Part of a small language model's weights.
Architecture: RMSNorm before each block, rotary positions, no biases in attention or MLP, untied embeddings, normalized queries and keys, gated attention, normalized values.
Training: a variant of Adam for these matrices, 6167 steps.
Each number is 128 + 24 x the weight over the matrix's rms, rounded and kept within 0 to 255. Layers, rows and columns count from 0. Numbers have three digits each.

# down: layer 8 MLP down (transposed), 2048x512, rms 0.0282, rows 1505-1604, columns 384-447
# up: layer 8 MLP up, 2048x512, rms 0.0306, rows 1506-1605, columns 384-447
down1505:114096131129119115151141112154134132147128119128130134113124131133131124119117089124101132104157125137140152112133158110121138137115121126131141130127137168102143141150133094079110144099155146
up1506:137116173126173127127145122112114098141135121094123121161152179140147113098163127152170157104130152109093105121165114125189161112128139126103102119175109133111104109090071150076084139110102147
down1506:151145150105190112131111152105105118157117103098137173085161104145104177096098124122154193145124156080125111113112141158109109168121118129079120081072138108101143105095110156141113143111135140
up1507:115155107128148138138101112135139163124154174142100151165125106106116120102136130134104110107162149105162138113150155118115114125148151120147108138141126149093151124191108081156156116172109127
down1507:142115100123134099131182130135166118112104110095130134160146116142139124136138096140120167118143136090123093084133107149097180165096119112140096118106135135134111113074092111185109150123106090
up1508:095128135097139152126086122143106129137176121113150134131167109108100145116198136139144170150106155129123126164171123102175114105163143127154129173134106186070127126145115123091144130107065121
down1508:119118160118130136103131100196124092169113148134133103147089110103101121097175110112123147111102106178106121080145147111104141141141122118112171129106133133095126123192159080095120146099151112
up1509:176186096095107131136139125086081097111133103134161124113090139119156125114161098137142105097143136124102100152119144152159171111134139150131112138136150124104119124105105123130132095120146116
down1509:106139165136148112146127131177145159119112073140143110123131078094131124124125101102169141135128157132162129127116091114131116110097114118141116135095126135146137078118150118107133139132099114
up1510:125116140108169136108098131141112098169128097104131152126122111145126139155172097152097160150144156121144138178153098123142166114154089117153139097134120143125117141092145127105135096148101129
down1510:120124091112110154093094186097113110177124090173133186140148131126149133137098117147139104128147127140148150141132112116083110107113133113102138109106093093163097124119126115129142120143163101
up1511:101129105138105123145181134149136146131114125144124144097098139145113104136136148156156138136128164123116140157148111162157129114124131070143134123166153145112140136137133124158111142130115151
down1511:136111167156127133127136092129107132107099118122106139133124095110126133111114160122138113119114140147121135140167136146158154164129124117142133100154155120164147137139144135097124110136141089
up1512:151175123117111114140094122125106147143142108100112162144109123114155139085152119159100146089095152151140128155129072187112135116086137137137127097119098119108153142132121114127117121091125174
down1512:152101115121130125136120175137153167097150110090175144141128120160124101149138143129103130145164153164119111135094098152160146133149166123124128147146117048152107095174095131155089160141119135
up1513:159135143122152115178120106119083103097129171143133144129115124175117128127095139130121133138132163112084156146147160102111118122138086140104122126129189120147133146191105116118123135086144116
down1513:092075137112148157128102117130165134143099105145146052123156111156138134158111152134127159123183126143117147166106075145101161149163150155134131105138120142121079122095140105145111108087133149
up1514:154120145147108111119073152097111142109087149155110079134118137120131140125126068169129156144163115124122116076127150158102108140084137093153151091151101121106113110179100162104130142128127172
down1514:135152129107178146103146141126113119135072127090117108127139182103164153104110130129132136108124131145136135117130105152125145118110179107173101135163123157143111133133100140177155067194101129
up1515:146139151114128115149122143153136141101128143140090158142105138143122170143140154135116121125089122142139128097152127170140169140132145143141122116151134120100100137147102112113110202080104126
down1515:101145111147163121144137137127164154168110127111104123135124153155118105131118148168129132124124137158126100114129144106147126151150148146131122156133121106157124102133096122125129137166150139
up1516:150134128156106147166116088098098137171104147155124111136095142133153104098111140108137109091113134154156106137126162145142144172167103148120127167146110129167134112160141159127122139106150166
down1516:104112125088146124120155164133160127115151105142173125112138128118154161148171096129133145191130118122132106140137142130164123111080138152159110123120146130101134141092161114099100147127146155
up1517:115166130116132150138109118134118132148118138115089107132138120134117116115150141147131091124168139156117103157128116149156185118115129141145121149118070109133136104153138134121160170067114137
down1517:094110142144126162104147145093121131133163100145069147136119151128109114124113124117083121056181167094131083153114144131131082104119126134147212095117113107132105095126147177148177129172168113
up1518:159112129122151111125118114134139160126112151115135143134107134128143159126154128112089149131124130110108161163138134169143118143115143125103111120134136094117086118095114147123139062105137135
down1518:124075137152115140102130154128144128147133151133152126108108151139128152103137124156105118147109179105133115134146099154092140132105134159145121130111105135151106120154120128138104148129119112
up1519:147123102143144162132101125131146136149136137142107112151154102098136165120092110117120128107123158129115138151126141127118115113112098107128146147129157115117176180146123142109162136137161166
down1519:080158154124132129103141146127108151154093128146168155124114147130112167143083111124137157092171084168113137150129145207138090124100104058114145109125169167104160149125192146091137137110108146
up1520:092128161139122177105158097122118124125130126103125115131087134115079143101166094169081122127135090091126106140165122173150151122161115087114088112159145131136125148178116108154115139081154156
down1520:122080115129058131178119146148116127125151145134138142148126151081140125196134084146123150148163135125080159139142143127144114135099123107078100110101140088149128146077118123118140077083102160
up1521:136170113145079130176135124089125121123148126095120133199183164084129125143155116157116077047154183160146121101163126125123180134133132143120120118151138077145150143184112143152107145156143089
down1521:113135152084134146153169111137148137071149107162087148140128178125103166152157113160095102127088118106142073151147133116118116138125123133140147148116084136106113098069083120127130156156115141
up1522:139145122111099144148072121095075098105126150115111128138143135143072136115122111108174159115153105132098121129113115159157128122142125139118174122169115160110140094159137099122156185082134147
down1522:138131152149095100101116067121142113137162118134137104125122063161124086124150163174146133078106155099119151127139112161114074139169135136124110138119126131144125148153134103126124131103107125
up1523:111155160169116141137133150100109114161102107105120117121120150133118118134156146142099143137114157112101134142136097089185126106144122129158160115136122126091136136165108122097127109117122117
down1523:127133132115130134127134118131111091143090187214159115122090169120115081113118081135114130146139103123102126132102143112119130110119139115110081154126094125147144146202134152153147115103112140
up1524:119140128131130148111130142142138194102126112145130146093124109102091134144141131145129130143083131113167103142104127118150121094153131148159119120149134188145090110183124114092105146155171115
down1524:168142117166127172106164131129173124142147159101096118105122122106228143095154133161112077112149110133128150107135108098117102138109126181102140140080115196134151119128118140161125159123144114
up1525:165156152171163117151170155142118142129128131099112147173098149136143150089129162173201144131141149119156117122100133068163098079111113125128110133169141132105099130126122132125126130138147129
down1525:130155132165117111146136121086135151118134148144103114121113140155139118107119140177098146152113112147172086121092117141078105094118134147090162127147139108094156187101159122173109086127117148
up1526:160147165097153122163163116097119108098152076137123139142186136147155151133102118162118120107136107163084119100114123122139116167117115146121136155141113132123136123149077153147138141135187105
down1526:116148119108143122141095146108144135134146137141117155116114126099145112079132126106137093100129141119129137121111146149175117139093094111156139132183127107162104156153154119135095109147142170
up1527:111146134135122120129086128082109116214081128150087124143115106141135113089098117122117147133096151152129156153117115151097109105126131123105133046148094086114185067113102113075122090066116105
down1527:154128116098124116113110155119170151127086114153080138115108123174126141107141092128133106159130121109123105145114188115177155121136104129091135144143138082085101123117146142102097117126103088
up1528:106140114163104148148157138065111184135156107152102109100133130129088128133132114131154116165129205165113093133169098138118138117132134124190128095140135106097130137117112151117117126119103135
down1528:135145155158127114113139126163106111146163085145122165131094095128121108130121105167161091139126117174123118160137080123149121106104136200096175091145140137128106124110124143141146132143108111
up1529:108182172166121113098123158106099126163091154147134134155137140167116128114102114147149093145137085148108098154151087146142174152112120121107082118145158119115098138096113090143113118079079166
down1529:070173095119095137121134105115129140090099144094137159171122178143099130161155114156118156111150152126161144115118140094158115152110112109120102097144108148153092159095140149149124129197071144
up1530:083181156085070142162084111150148136163127107137077141078140104125067083110147100145120137124146124143137139113164091148093086142143110108146136153130143115122154164168129130109138160137109135
down1530:138133117087108110083170154151113093142132139092130121105090092114111155154145169104132121100169133129136153123126132099114112147132110126123114131171149114114088111128129192130126125133103113
up1531:135177166114141155129111129096093129098124173113161121134123147132129132127142083141119124114131131123123167139134143110128134143135091130106113154140105102132103131133130101132108107097147157
down1531:126135108160104111128125145136130138142096145157110130128110156088116120128137106095134176178141108130178140151116143128104158167136102107154114135127129088144141141147180176134104112125160113
up1532:107159129073190134119141131168106139111131134124145144147148096127123111100159135129164154150139190107118150128091115114123109135141141128106145133132149167111104130152122126121130158148154112
down1532:098105116136132144151132154114084167140090140103153138131130162124112127141133097134083135141074090114098113153130143090144115140130138137112144126136106136124137100149114106100165109116135147
up1533:122157191163130113119125138119117101093141108142151131110090116130138115134134117103168184148135179190122165140130126116137147157118118094127182156147095129108086072125151138133155103106115137
down1533:155132078128113119126088174170157110110109141137166118159211109144122152143113106096100085180098128138126150102103106118115129153135177134103129094132168123124160137136102113106117121111142126
up1534:064197115100100123150133156135104129145161144125116114092102138160139122120113137133130171114090157161124141142156149141090160157109082127139152123143109136135136136151119142131121143129138130
down1534:105146164171126130083131118097152123108175170155150134176177138107133140089091154113126158119157094116098104085118133152113073099094112140134142088113128116146142102105115118093151105131127147
up1535:108140109130140157119084108081162131118145156080083130156134134089128125129118142166135153102122172147131184093103169121087095148115153124145128143122135146144129073162105090121141139133103113
down1535:148166145112156104130126083097153143136096113122112125124127152138139170083158141171154062136135094164108143100124130163128120128094158126119111125132167078099131112075129121142108122144085141
up1536:127116168150130112121129078091080165136134127095068152153120095153118152132125118116172139096159120115110172106136144121100131147151144077099174113176133183170136084117135123156100102125107108
down1536:149172141112115140112125130133098122140128139142127119145163173130101099140139163142096090123085136153165112084144150181094118145088082130130136095112145152105138149080101139093108132104147131
up1537:123151133104128151159132119110108104159121112141114096142191145096148129135139161157145127125156147120116099129135096203144139149170161114112117123143157114159111137112096140111182126176129123
down1537:074162097125131125125138096103122137117124122138141127111116101124125131154095112102124154113125137139129098129092119140079096124105089117139152148102099117131179126134170122170123121144121137
up1538:110130119074125165112090123156118159099126120081119129138136132107074107157094126110160096117137166104096190150135161094118086130177131119100131167138096127077113174190121091123080155145132153
down1538:170158117144131100115147177156137089110159146101149098114145135110172125127145148120124155117154136113117147099129140136148090123096148136139125103126127055131103155112075137107098134150173127
up1539:138166104094102115142142129087117109130118106152162151114082122128151137087124126119117150087108134140087149116123156137163115174142111101094091170147143156093152103103136082137097104112121130
down1539:107107129136155123128135115104059160129111167149139120197134121141122142140088082165116161136087111105141088146153083156097119085139141180133131141086136126142123141171132150154133108088141141
up1540:118117125108105168154131131119110144120147157123132132065125137147123149146127112137154133129107149097074100080111161112093140125124128127133123114169159135099148133132122092153164118151108147
down1540:087111108135142100132146129133174120090128119085130131097102154140119105131139112106127157129127145155162098118136094121123151079123134119073152169103164112127146126127146127116131148082103144
up1541:120150112123167153141118129091154177123122106143087102169133132170067133138110129150182111168158168150159121158127157138077179158133129109142149071154111146125149123151088101075117143170105121
down1541:144085130124168128126064103161117139056122129117147134148093108164116122187112139079114154114117082101157125121161095144137126129125117119144142068117120150112170160147151128141105138124128093
up1542:141140098120124154130119102136162185141139130076112125103090148185111127136152129131081140140115084094125138125121103122130122117122143124138140142128105115140119109129155151121111145133119133
down1542:131102115131092142106101130128115112136108137134087120107127141169148110150168115135130071166158088143100134091066141113128140102150190143125100119112158111120129162136137152119120141129136170
up1543:163171124104162148159124142104150178113146109100136113143111149126135144118111092112164123159112196156101096138141097128122117126099119112126141071174128168161115111116102150145079101081116114
down1543:147122124119169117172137141154135176131112116112146083170098115113117155144120130123141139127133121176125118123132134179111136081106099094128162128178096070121134111132142140197138110087127120
up1544:148127111157145170161121119111101099132136129138120084156126147079128111163119137153110090104159137159154157088130095168123143131166103120122147121115113145122122151160114085133130083096137102
down1544:189133145079158093123108131117113075120135159147158121154162097121157178135121119129124137127131198179105074119128122171123132120153163155151151145101115181141098117154129126112107134118123145
up1545:142118103122154120097128113124140137122170140109125079169127099122113143080159121166123142137096143152130116116135114122144141154137137153162113114132133143131085116149090159114117149130129116
down1545:105156123128109123106123144116136123115118177153170120133115165152097168117134114110132166148153114164156134105114142106164158136124130149110142128101147144124121138164113144099118105119107162
up1546:146093126123117127102077068124114133150087166138114121129148141125122098127143144127132151121110123132137106119113133139144122187105137094158111124139151128148098152179138135102103139148128145
down1546:131129156146110121144128137144139119086131149141106162117139099121138098103129097156172127145127113110169127144115180090142118155127087089119149133117130114136127125135140119112101142088105149
up1547:115152151145106143136089152129101157121115164121118134129108132166129134073112147187174136132128104122136155181108074155157092123186111124132149162172095102100165105155126132157096094132084152
down1547:119153123119101140152119181118139121131174139115115087157121127126143134119151141082107134122132111162090084136153184153131121118132115121104095103150096125142114130135095145078140077103088126
up1548:155130142144121124103097102108136160119084116110150152123144091118115095103147142137134113135124139186120119101126076171141118148151157131110174148116112137135118132122122103126119151139104104
down1548:141113120108145120110163142127100094143111132103133162157101155112121099120121144134137056113148146092081114155119112123149093113144104075119131041119170138121130126116138138077159105124132079
up1549:112103157157177172146103100141120123133153099062113117133138139175101130150139145142114122128074091148134087112133116117149101130118127116133145156169073086129137107154099122133118146128167166
down1549:120130116158170166102152174143160121104154078137112143150148112173134128155106125147119133081159102133096085150121163102167071149150102136176139142115138117113105129096150148136169120107138096
up1550:131120108121110132127134112103163133127107121074101150160129127076149104110117144121137100110124182101128086137111047130183083150152133127132079073172107163155148181147122109151119092113139100
down1550:111058196122084085102142150105140068132158103151131147144173115088159146139110136127127111080148165077138158150138152162159091108144119129090090146101101082134142182085080137121143126119102152
up1551:121130136169157140147095133151108158191126200107143107104141169089119119123144112138146122104119099166150125117166123142159134141127133126120110182145119123121130095152136155116141180143101178
down1551:115129096130068143160131104127138133115072108103142119102172147096154153124114121056129109117096091184140068073125127118106112117109126102141139153148131144102127125094093155121103148087162136
up1552:114158127134139119130068074141106106142130109084100107128134120125128118154151112096144171128093123120116124097123135141126153125100135147096102144130123116139103120150100134081132159153124124
down1552:124111127153138151126098108128112136147094126148114127128142144132121115147153127156108136114120123122156146152159127104113146094125157114157100120144148161118154126131091128116121170144143153
up1553:132112117177100144129120132128079122131116156118059101138085146108121109140129139140131104128108164157105124123110089103115143104136127065179110142160144143152160090121089122096127111161142097
down1553:149117125106097109127137117129147122112151116111102138120123139149167141139138097143150163173117126131149154101112102193123084090122130118117119106120191126108109140110112158089112145136114087
up1554:117142095162124149118146150113131127122129153108139117144149106120128111105153163120144123132140142137100128100139138118145079176111109115128139083153119183098132140122114152124138134133147116
down1554:073108152142133114126114129132155126127120140127154129091134100129115106101145089111124126105134115160136170123131111123130123146145124138163134129177113123135106140112177141083152117150119097
up1555:127124106139115117149101145080119147158136162147112142124130162080099141127126109119126098157126149137117113104162133123161127113125141142131159140165135161131128105157115113108119164146092134
down1555:104138129122104094126115147146122122116094129133121102111103153103152058120153145117127181111109116112088121087077121103102140137167114123093154140113113146104129158118120110124143105124154154
up1556:137187129140133157122123159102132111118164117132125151122124184155080151117149100136133154148168121103119095091175096103142184117153139140127119126129114175133123124095109064065169157125100152
down1556:125110156125137112151118093160116132103142126123143151144107104192112107147131121116111130112122130109094110120141130152094102099159172086135139107166101128122143131141149138111106141102125113
up1557:152137213183094179143132114135166095122112112148136099108140152107127158084131135075113122106100163149086141148118108102127123166099107144115155101148119093112094177123139120071151101144176144
down1557:150145159151122141157130129131137095077142128146110150100159129142148115083148139119117149132113112167172167149121134105136165126125128142140155082125124112122090138123130108125133165159121122
up1558:127134154101100093131157132149088138116149107158131109143159130160126127113136135191122135115148134165135120138110121154138151142174095117117155132135141090142102119106104161130137136113118124
down1558:107134134126118136091107148146157151144127175116115115133103132106110104131133128148111116142115094095109168104078112097134162060114154091173107122134139118151112102152078107122092129122135130
up1559:101124122121173124147106119113153160114141132145151177092140137155121156120122096096148163139144127113107159069122173147165121118109081121159133113130123139101075162123107078146144127140105122
down1559:099154166132135151109161129121128168138110122127120090116110148136114130111104151132174190140142113115119120113129139109191105133109115155112073139142108097136139143134160149162112093120123066
up1560:112145124150138116096120166074103132141120132139147107146087147157109131127170130157174140116145153140137128101144144174111165116118128105116106124129144158138098112131135139097160149098137146
down1560:142124150148144148147136104104125166129105167065099113090144146125114122122148121133174125099099107151161124102132137171149100117120109092104120118111103160153130110124141121136122152135099109
up1561:139143129138126133124096124089096151128172114146134127129124154111115116120111124114131110149122120141139145108109080122165161157156121117117121112128130103133110102135143127110142120148112146
down1561:151143061157107142154123152090088093148134106092146169143116117148155153130087105104132128098137112159122141111137147113129112150122133140139112097126072122126118136178076118090110116125128120
up1562:173135135093132117151143122123114148162119149152170099106111170125121179139115083146176112132136116137110085156144113137126172148149137127138119133159116099131112104139121134149092136101134165
down1562:164131102106110123150135163110113111137144095134122132130140083130121123153128106129115145113103089123109119150134085105127148132128131111159115140155085122139156081145132178114136103143112152
up1563:181160156121160126114094146101153126142101146139130103133080130111118125154176049117153098146155104141134154114165101093113093133106158077179116139178111143095118095154113159125181134124153105
down1563:128146134111096130135160161170153157090142160144123116181169102151134148136137136108171095139127163094132157123144084107137118112104138101104146109094116077106112120109105109151147130081183086
up1564:096115141118118133102092104068146152135101118159164114109154096116112123104141133131130135135119131128125168102126139102121157125099132089103158136150143133130081115118117086125123113151087114
down1564:156153153121124133115155140132121113145144132102110066102121159163160132133131126159159113130110089162094114140110125116162092106157139162148121131117130101111134117116178125111149128075119156
up1565:111136140155118132178148144161130123151112122139124099150144132097168135148135125130143113165150155109175122139151148082099146143136112116114118113128094120101157139113119123119114147098154135
down1565:146144122155123156105110115100166148142146153153108112145151132149104171080119133114152125072151121097089123098124117081166128105132151166126113106138133093154142158185093105176125144121155122
up1566:141145161122138122116123109090144184150122094104111127125163141144118142152159145088135082131162099106132164120133154129092178136165177136081100121197157137087136128183116076108146169121145122
down1566:158091100140130139081170136112123145098140113085098083175107183164134131148140178147149082137176134143137102178115087109150142085110143088129125073139126119132110127107156126120132147154144123
up1567:142144163138118148136160135084090131127112126132117097116137155152127161117127088130160166106132132142112124155107104134170134133113089109194131171154119111117133114140121131156168135135136123
down1567:151116157125138078155158113167134166099126172111107164139152144127118117119125120146126146125114157144103112123119156144162122141098142145118145110124101120082112099135099104137154132134106137
up1568:105130143117119151167140106124160120162127162120122143173108152131117141143104165139121141139090152114163120131149143122097158170101085125131156115145131182118129141125112105131134131132142132
down1568:153138140121156099127111109137144117139181103132113126156106126206117117140121165133110151080113121077136116154101124135131092141119143133130167157085107091107126121090120128140099120109100137
up1569:135140097141115138104101107149117113146129141073115154117155137103141130115177135145139124167139133147109124128136126141121150145129143118131098117131092146132120134124052156135119148145142122
down1569:133131118135129121127095098165089133129088100141079172145171121115122134089119123086097120163160149117113120126120133138175154096109115139116100159120170151140145142067129113149049139153190151
up1570:151111125152134144158160107076070173138143110165165131142126157158109157158124092135133150147100189136135126113150105131161156121107169098152109058156166125104099130131136127111168115108116135
down1570:130148123132093102149136160128079131135142186095114142171082148091111130166088139150141151123143127170127097181079163163109129155129092109074099117093086093113113161125138158132171129161165138
up1571:123131128129121128146132116089142129119157158104103094162151085075132104115134112160177089112119107120114136145117129140097095173152139122137152097168113152159150112174106134163122141122138089
down1571:129071155143089128104153129116129092141164114112131119127128093156104132121098088106120120108170088128123169145133064171176156105136083131145139093123124119121114108146180117127092152139109158
up1572:110151165105150132156129137106105097095113163147109090148141098160099190125100112166137129120073154102127088130190148153157128103119089088133145114141138090172142102126110063127089131095084170
down1572:127137154083126111152119095196191138090105120148080161138136121186146154159163116137134099070145121140159088092115075155072145114112075114127119189139124085119116107128122078126122094091072097
up1573:214088114143151135116150098164122170134152144137087133153091178111064114118196096141151143128093102166069132093104126127119096167112172078106105153138095169108105133161080174071136129167184138
down1573:090106127124082080146132122139153109105098133123166156158175091129118147086131145148136114139132096154119090144129151079080131099114126134163171117110082077104157138138099065106115109163078126
up1574:115123103101140149126119146122153160088114127112141136156110104097136086144116119103167168137150138121164103103112145087185096144108125144135144099141103139094096131147115130135115124123144093
down1574:128117117128205132146101077131099114117163145120141088116116114163111103117141130139131155099138098148141108130120135051085124143174107123193129123103091094122106117155120133125129088099167138
up1575:069170134092122123139109157137072120102117158104131148076101158122141120135131136126107177108140158130099143133138128120180113129166147112128120144109124157145114135131124108136149110103084133
down1575:146121152138109144148176127077062077131152161135137122143112147143178150151100127108103117106162085072106152124142118089121119117127128155122141093094127140108102088130103142137154123152089191
up1576:113125153113128099132145131125124115137130103123152134129124149154119156123107122121116113121166124137108134138157123125136121129120148130129146108111107182125096119142127104143156162161154165
down1576:130169149114152112183111135199140128140119137152114115143139108097109122104109126104133150122146109132098124103079148106136108126164081117112152142097145110161130102106153107122121134120106112
up1577:126121171122095143160138131120184124151165120124099141154106153148149107129116120121171111106124199138098099176154134089131129116105101114138147139124139141109100144094124177113161142149124158
down1577:134116091049115096135082117137117128184128140141103098153090146167121148127127145099109106124113145123112098107106144106149152128098159123133160154103131152131142096073142128122103100157128107
up1578:145125126099091139127122132103121115125114148128124133196089124124122167157149114143116140102141173133108143158156135112119090109109114106104115140121119149100143121161124123118159125153112143
down1578:104070135155085155120138136136143129112082129129110104139145092151102104148142151143115090140135134137156121108121130129122141091109133108105177121173105121109160106117100094096135160101108113
up1579:087147117153067144147147140108117146143146107147092112105141146140128144124120105161137142130133153129138159128121123125137159129138128111113121165125124131137128085108135092143143150141131134
down1579:132107159112123134113113126135110133108086193154131109121154112164109154145176127099122167103115149113144156145167128096122110131173139119127160113138165104112120163142112125100122126183158136
up1580:084119078142138098142106131169099115174143135198107097116076166141133196161119163142160158119124089106152158151103104112156153122164121101178133103169181131158116121147108126096089106159168170
down1580:127130103106126112143103097130104153149115151093136135115118137108121113141146169114120167099106124110109136117134116097138151161146142092116184136127154132111156110106135151094088138050144131
up1581:119125118141157144114116139080118114123100108151159110097106153104127093127130152162110146159148117154161137145170119111130141161128143089116133135124117096070106120100094144108111114131147143
down1581:171080165163127123165121115113154101112140119103100113152117111113157128113135103124094136131091110114114110108144143118114079123107120123100120107103172126102140127095088137105122090132117084
up1582:110129132117122112106093137126174113107149101140135125121105107121149111136165115114138137141158127135090124101145139176178138133136096159151165089151094160140118127110126113126145129122111116
down1582:130125116134124179127117148137088132181112164104143136161145154133136117138100130152113130143104115138145148174133126091094139133143149157122108140127134127120129152155100140139142133104134161
up1583:114086099135102126136138156124136114141102120097118136116127168067101149123113095130135141139124096094161116105150112102151124122113133085130132119124132121104159145111116099155138102155133174
down1583:127160140143111117123119085116096085112123098140114124110129133153172177127110126107151169149071165150150136113105142097157140068181192105122100167162137105138119136137147118149104140129130076
up1584:102121129153169100111129158094147134111114166143147138149127125116080123167154152141109108134095138162122106127155178151129159150148121107149146151114134179109118132152110105138170141063159087
down1584:159150157152121155131147163133120117104172124143088068060141129102149106137127139155139108176117138134077100125130137131110142114125110104121125124150098117157150132158081112141142083174101146
up1585:164211145147166120130138077114143139142156089130123082124118188160115151175089135133113159141092123139137141107125159113155130137157129126097135111137137090136112106096120078149179129126162118
down1585:139108156095108077120150148138093111120130131147138113149104104132129133211113122119082162093130162114130141165149148128136195136081101153167118089140158136122126152101123112132123105163147119
up1586:127151153137128055149113087118130153156151118170081101180129118131090099141120141145129124092154123117148114093144094150147178121141143109166125093132153099134136151120088095118153081128100155
down1586:152136127129124138154144120112122144151143136125107096139106152140131146188132136133139175052136120121132111152151090148110204088140117136142124150193142157096118136165121128128137128131116188
up1587:147110129101142104122133111137129152110108160150083142115124095141138136164147146132142133089112133139154107119140114183139156133122112129101145129110145124108141117126129148160127097129138123
down1587:157131124127120125123124130139158125161187108088062100121109180140139105123109113121136149085134120144158162125110092088197104080146138100122143135158101084140120138113097107128142124142130179
up1588:103147119179134108152128117116101137140123102090141123131148122115096100180163125108151114141104155133118131100107096108090128162116133113144122130129111123118084128158132141123122172115158144
down1588:110087115117118103146114183116167128122128130110137136095116131139127141117154093167119152118150149117147120164113105141110124156134110128121110124126115171149135138108120106129146135110155163
up1589:129130125157127178154114111118109131100120093054093137139123183111147129120167079143122124107126126114099148084149114109143139132123150094141125163137137103110175149145106116155167136092130163
down1589:141092113116117125112133130141138130129127116131140130109124092159162118139118110137145124183119133096148149108126135141136120113086094100176148168142141074081126095161130078141127135113128115
up1590:127142075145121138119153072099162155132138125142134108117085153126089150118131133127139134150091115141136117077139119127097158136163112107115194143138132191086141123133138137161142117103128133
down1590:124125132120137119139114166117128141132091137123138124136136118117159138127114098135167143129174131168137142134133131143167120112088129089147101092113123090144122140108140116142112167103124160
up1591:109172091116120129159132132124094142158107144135089098102152138080070107117111125134169112083114131145133133124159126084126163119129166118113123122142152114123107116170144138116150110096148168
down1591:129149103165113075108127144140149111159125142115132119136123109113137152140151165097173127144152130107149135140100133171176118150111168159115135116163093126096123154116145138156137137134119126
up1592:102102109149129125154084104103113152147137151114141106124119129125133158110156090109155141092102084124129117131154101158122110144111143143158187112149117155131142120105116090136101155111098133
down1592:114146136132109165125095131124112112132092128126134148109106140155106139151118151089135139087126105109079117107136114141120143129069152120144094162144144087141157108115116136127116132143131111
up1593:093123180123156117109114129120169114111127138128128108126136156149124103132118113118149109099111127135123198081125114142111148188124143131113088083140176150126108122138114079131126120122134125
down1593:165119161119144194130118120152118132101103122163156148122154108129140118153103137156099140109129148135154164096109150131132139113136113126074113139100115178134134147124107129113135161142113124
up1594:122126108102141172105099114143140148166147145150119099117140092113124089162144089183122129136150120145126125129153114102122078147100144114099125139123140140100137129155124144129151097119103113
down1594:164085129153138096129186138152157100164117116120153131134156101133153158135110123134111089162136123122139087140098094146154084152104143124133172091136131099088092146127095133110097116139147108
up1595:143130180115124092117183160095114095114152126140098152094100082142113137120150056106150163131146126106112109118144119134128108122150181109148078129155108137127103098161103123108173142114174140
down1595:148125150156111150145103149121117130085118106117134108099118153138113122176114159147095147087141121094127181111163114143162121115126122113104113113107186155137146177134136133151169143092137100
up1596:121157154158184139124120147102119153090120139126114146161117099107109137127131120137151086096123127128120134123113118090179071131116172146151135131179106120127119084150102110144102142078159129
down1596:117142124138149115100130090114120165123116140138148099132144128080149167105134122137143141120113162148160122079094141120133157127095141143129180126109101116152097103084115154171144133153125112
up1597:158111104143154149093137148082129161132089084152138121091151159134112127112134148148108112104151116158159141112157130089133084133091135121166172122166124168088122111092115145134140154149126119
down1597:127101124153135110199121147066149124138164099145149138101131095124176153146132129112125161126103158182140181151125116133124130137103129101137111148119124108140152111135130127134147131104102147
up1598:148134097155132155139093114128135140131136079168118124177094118094109129106099137154108133101104167130120142103128136136113159152123111155108092103120149154105085108124134155086139103131125131
down1598:148130101144131170126125073121139148106129157131168131132125153111116160114119099137132141135121105142108102162117167107117107147102123142099106165092151145118143166115163157135100110131136088
up1599:199115111111086135151141115084122129132145135147152108130107139112129148136113118132153110122144137153112126129102145161121147164171126109165123157120100107127126096121118136126157175115098133
down1599:132143134137101062124095109107105081171132129142121154145111152137140071148100114142139123162161115156133138147121130120116135140140104148110131131131092143109133140166121107101133123134096100
up1600:134154112168178141107158104132153144138075135089104094101074140128102104118184106133128126163160100092117151176165109126107100133171138107120092105140133129130146139110099103079143151094101126
down1600:116091096101131125159127144147098131123132108148181142153073143123126158160160104131112140144136123134094102111157092120159100096151097152137110121103129130170115107154126136070122100144153121
up1601:102124132117110131136133149153149122112143155133128136137097112100102121149113093119142142171134137114101117156133123099177158124107104114154135142114116090116151133111104120156162171137108130
down1601:124123160120156124176109117135162122096111135133126156132087164117123165132099133086156104115117139130098138138126094091148115150129098121145115151150111129101108109158115075110115105131144137
up1602:146183117123151155139112128116092151144129123128126064119092102170075114105138121111108170115129139125115124145110105117126078139126157138112136156146168127099087097121124146102105152148157107
down1602:126151122122114150119125118138108137147147099181139151112122117154093130142170132145094111137114073116161118148125106069119121078158117130124172124101121082110085127131152150137147097144155143
up1603:180106125076124117157090130127173197099160126129085107150134100122127149142080132113133144094100159180074146143119122113148145144139115150205147109122141129103133113091132072146144131141154170
down1603:149091128131158138148097120083087099117116098145089170134155188125152135153112156102096107159137158144113076135140062158153126108161179141166086137110127124130127126162138100126119168124135126
up1604:102179133100126118174111090141117110130136088116120090147144159098142136105115119096129122130089140076105140156114122128123150147134111144146144114152055140107122094133108137110139126092164141
down1604:110170116110128093179127110086134111116099103160169115117081150128140138121107156106148072144134146144134121106105143121100111110099126141056121112079120131137158086115109147095093137112151113
up1605:132120169132103188132131120138138114112140075096167148152104097125159138085134133118122180132097121152140136101180079182104166125163107130157136109131103119123108126148130133153134155126176104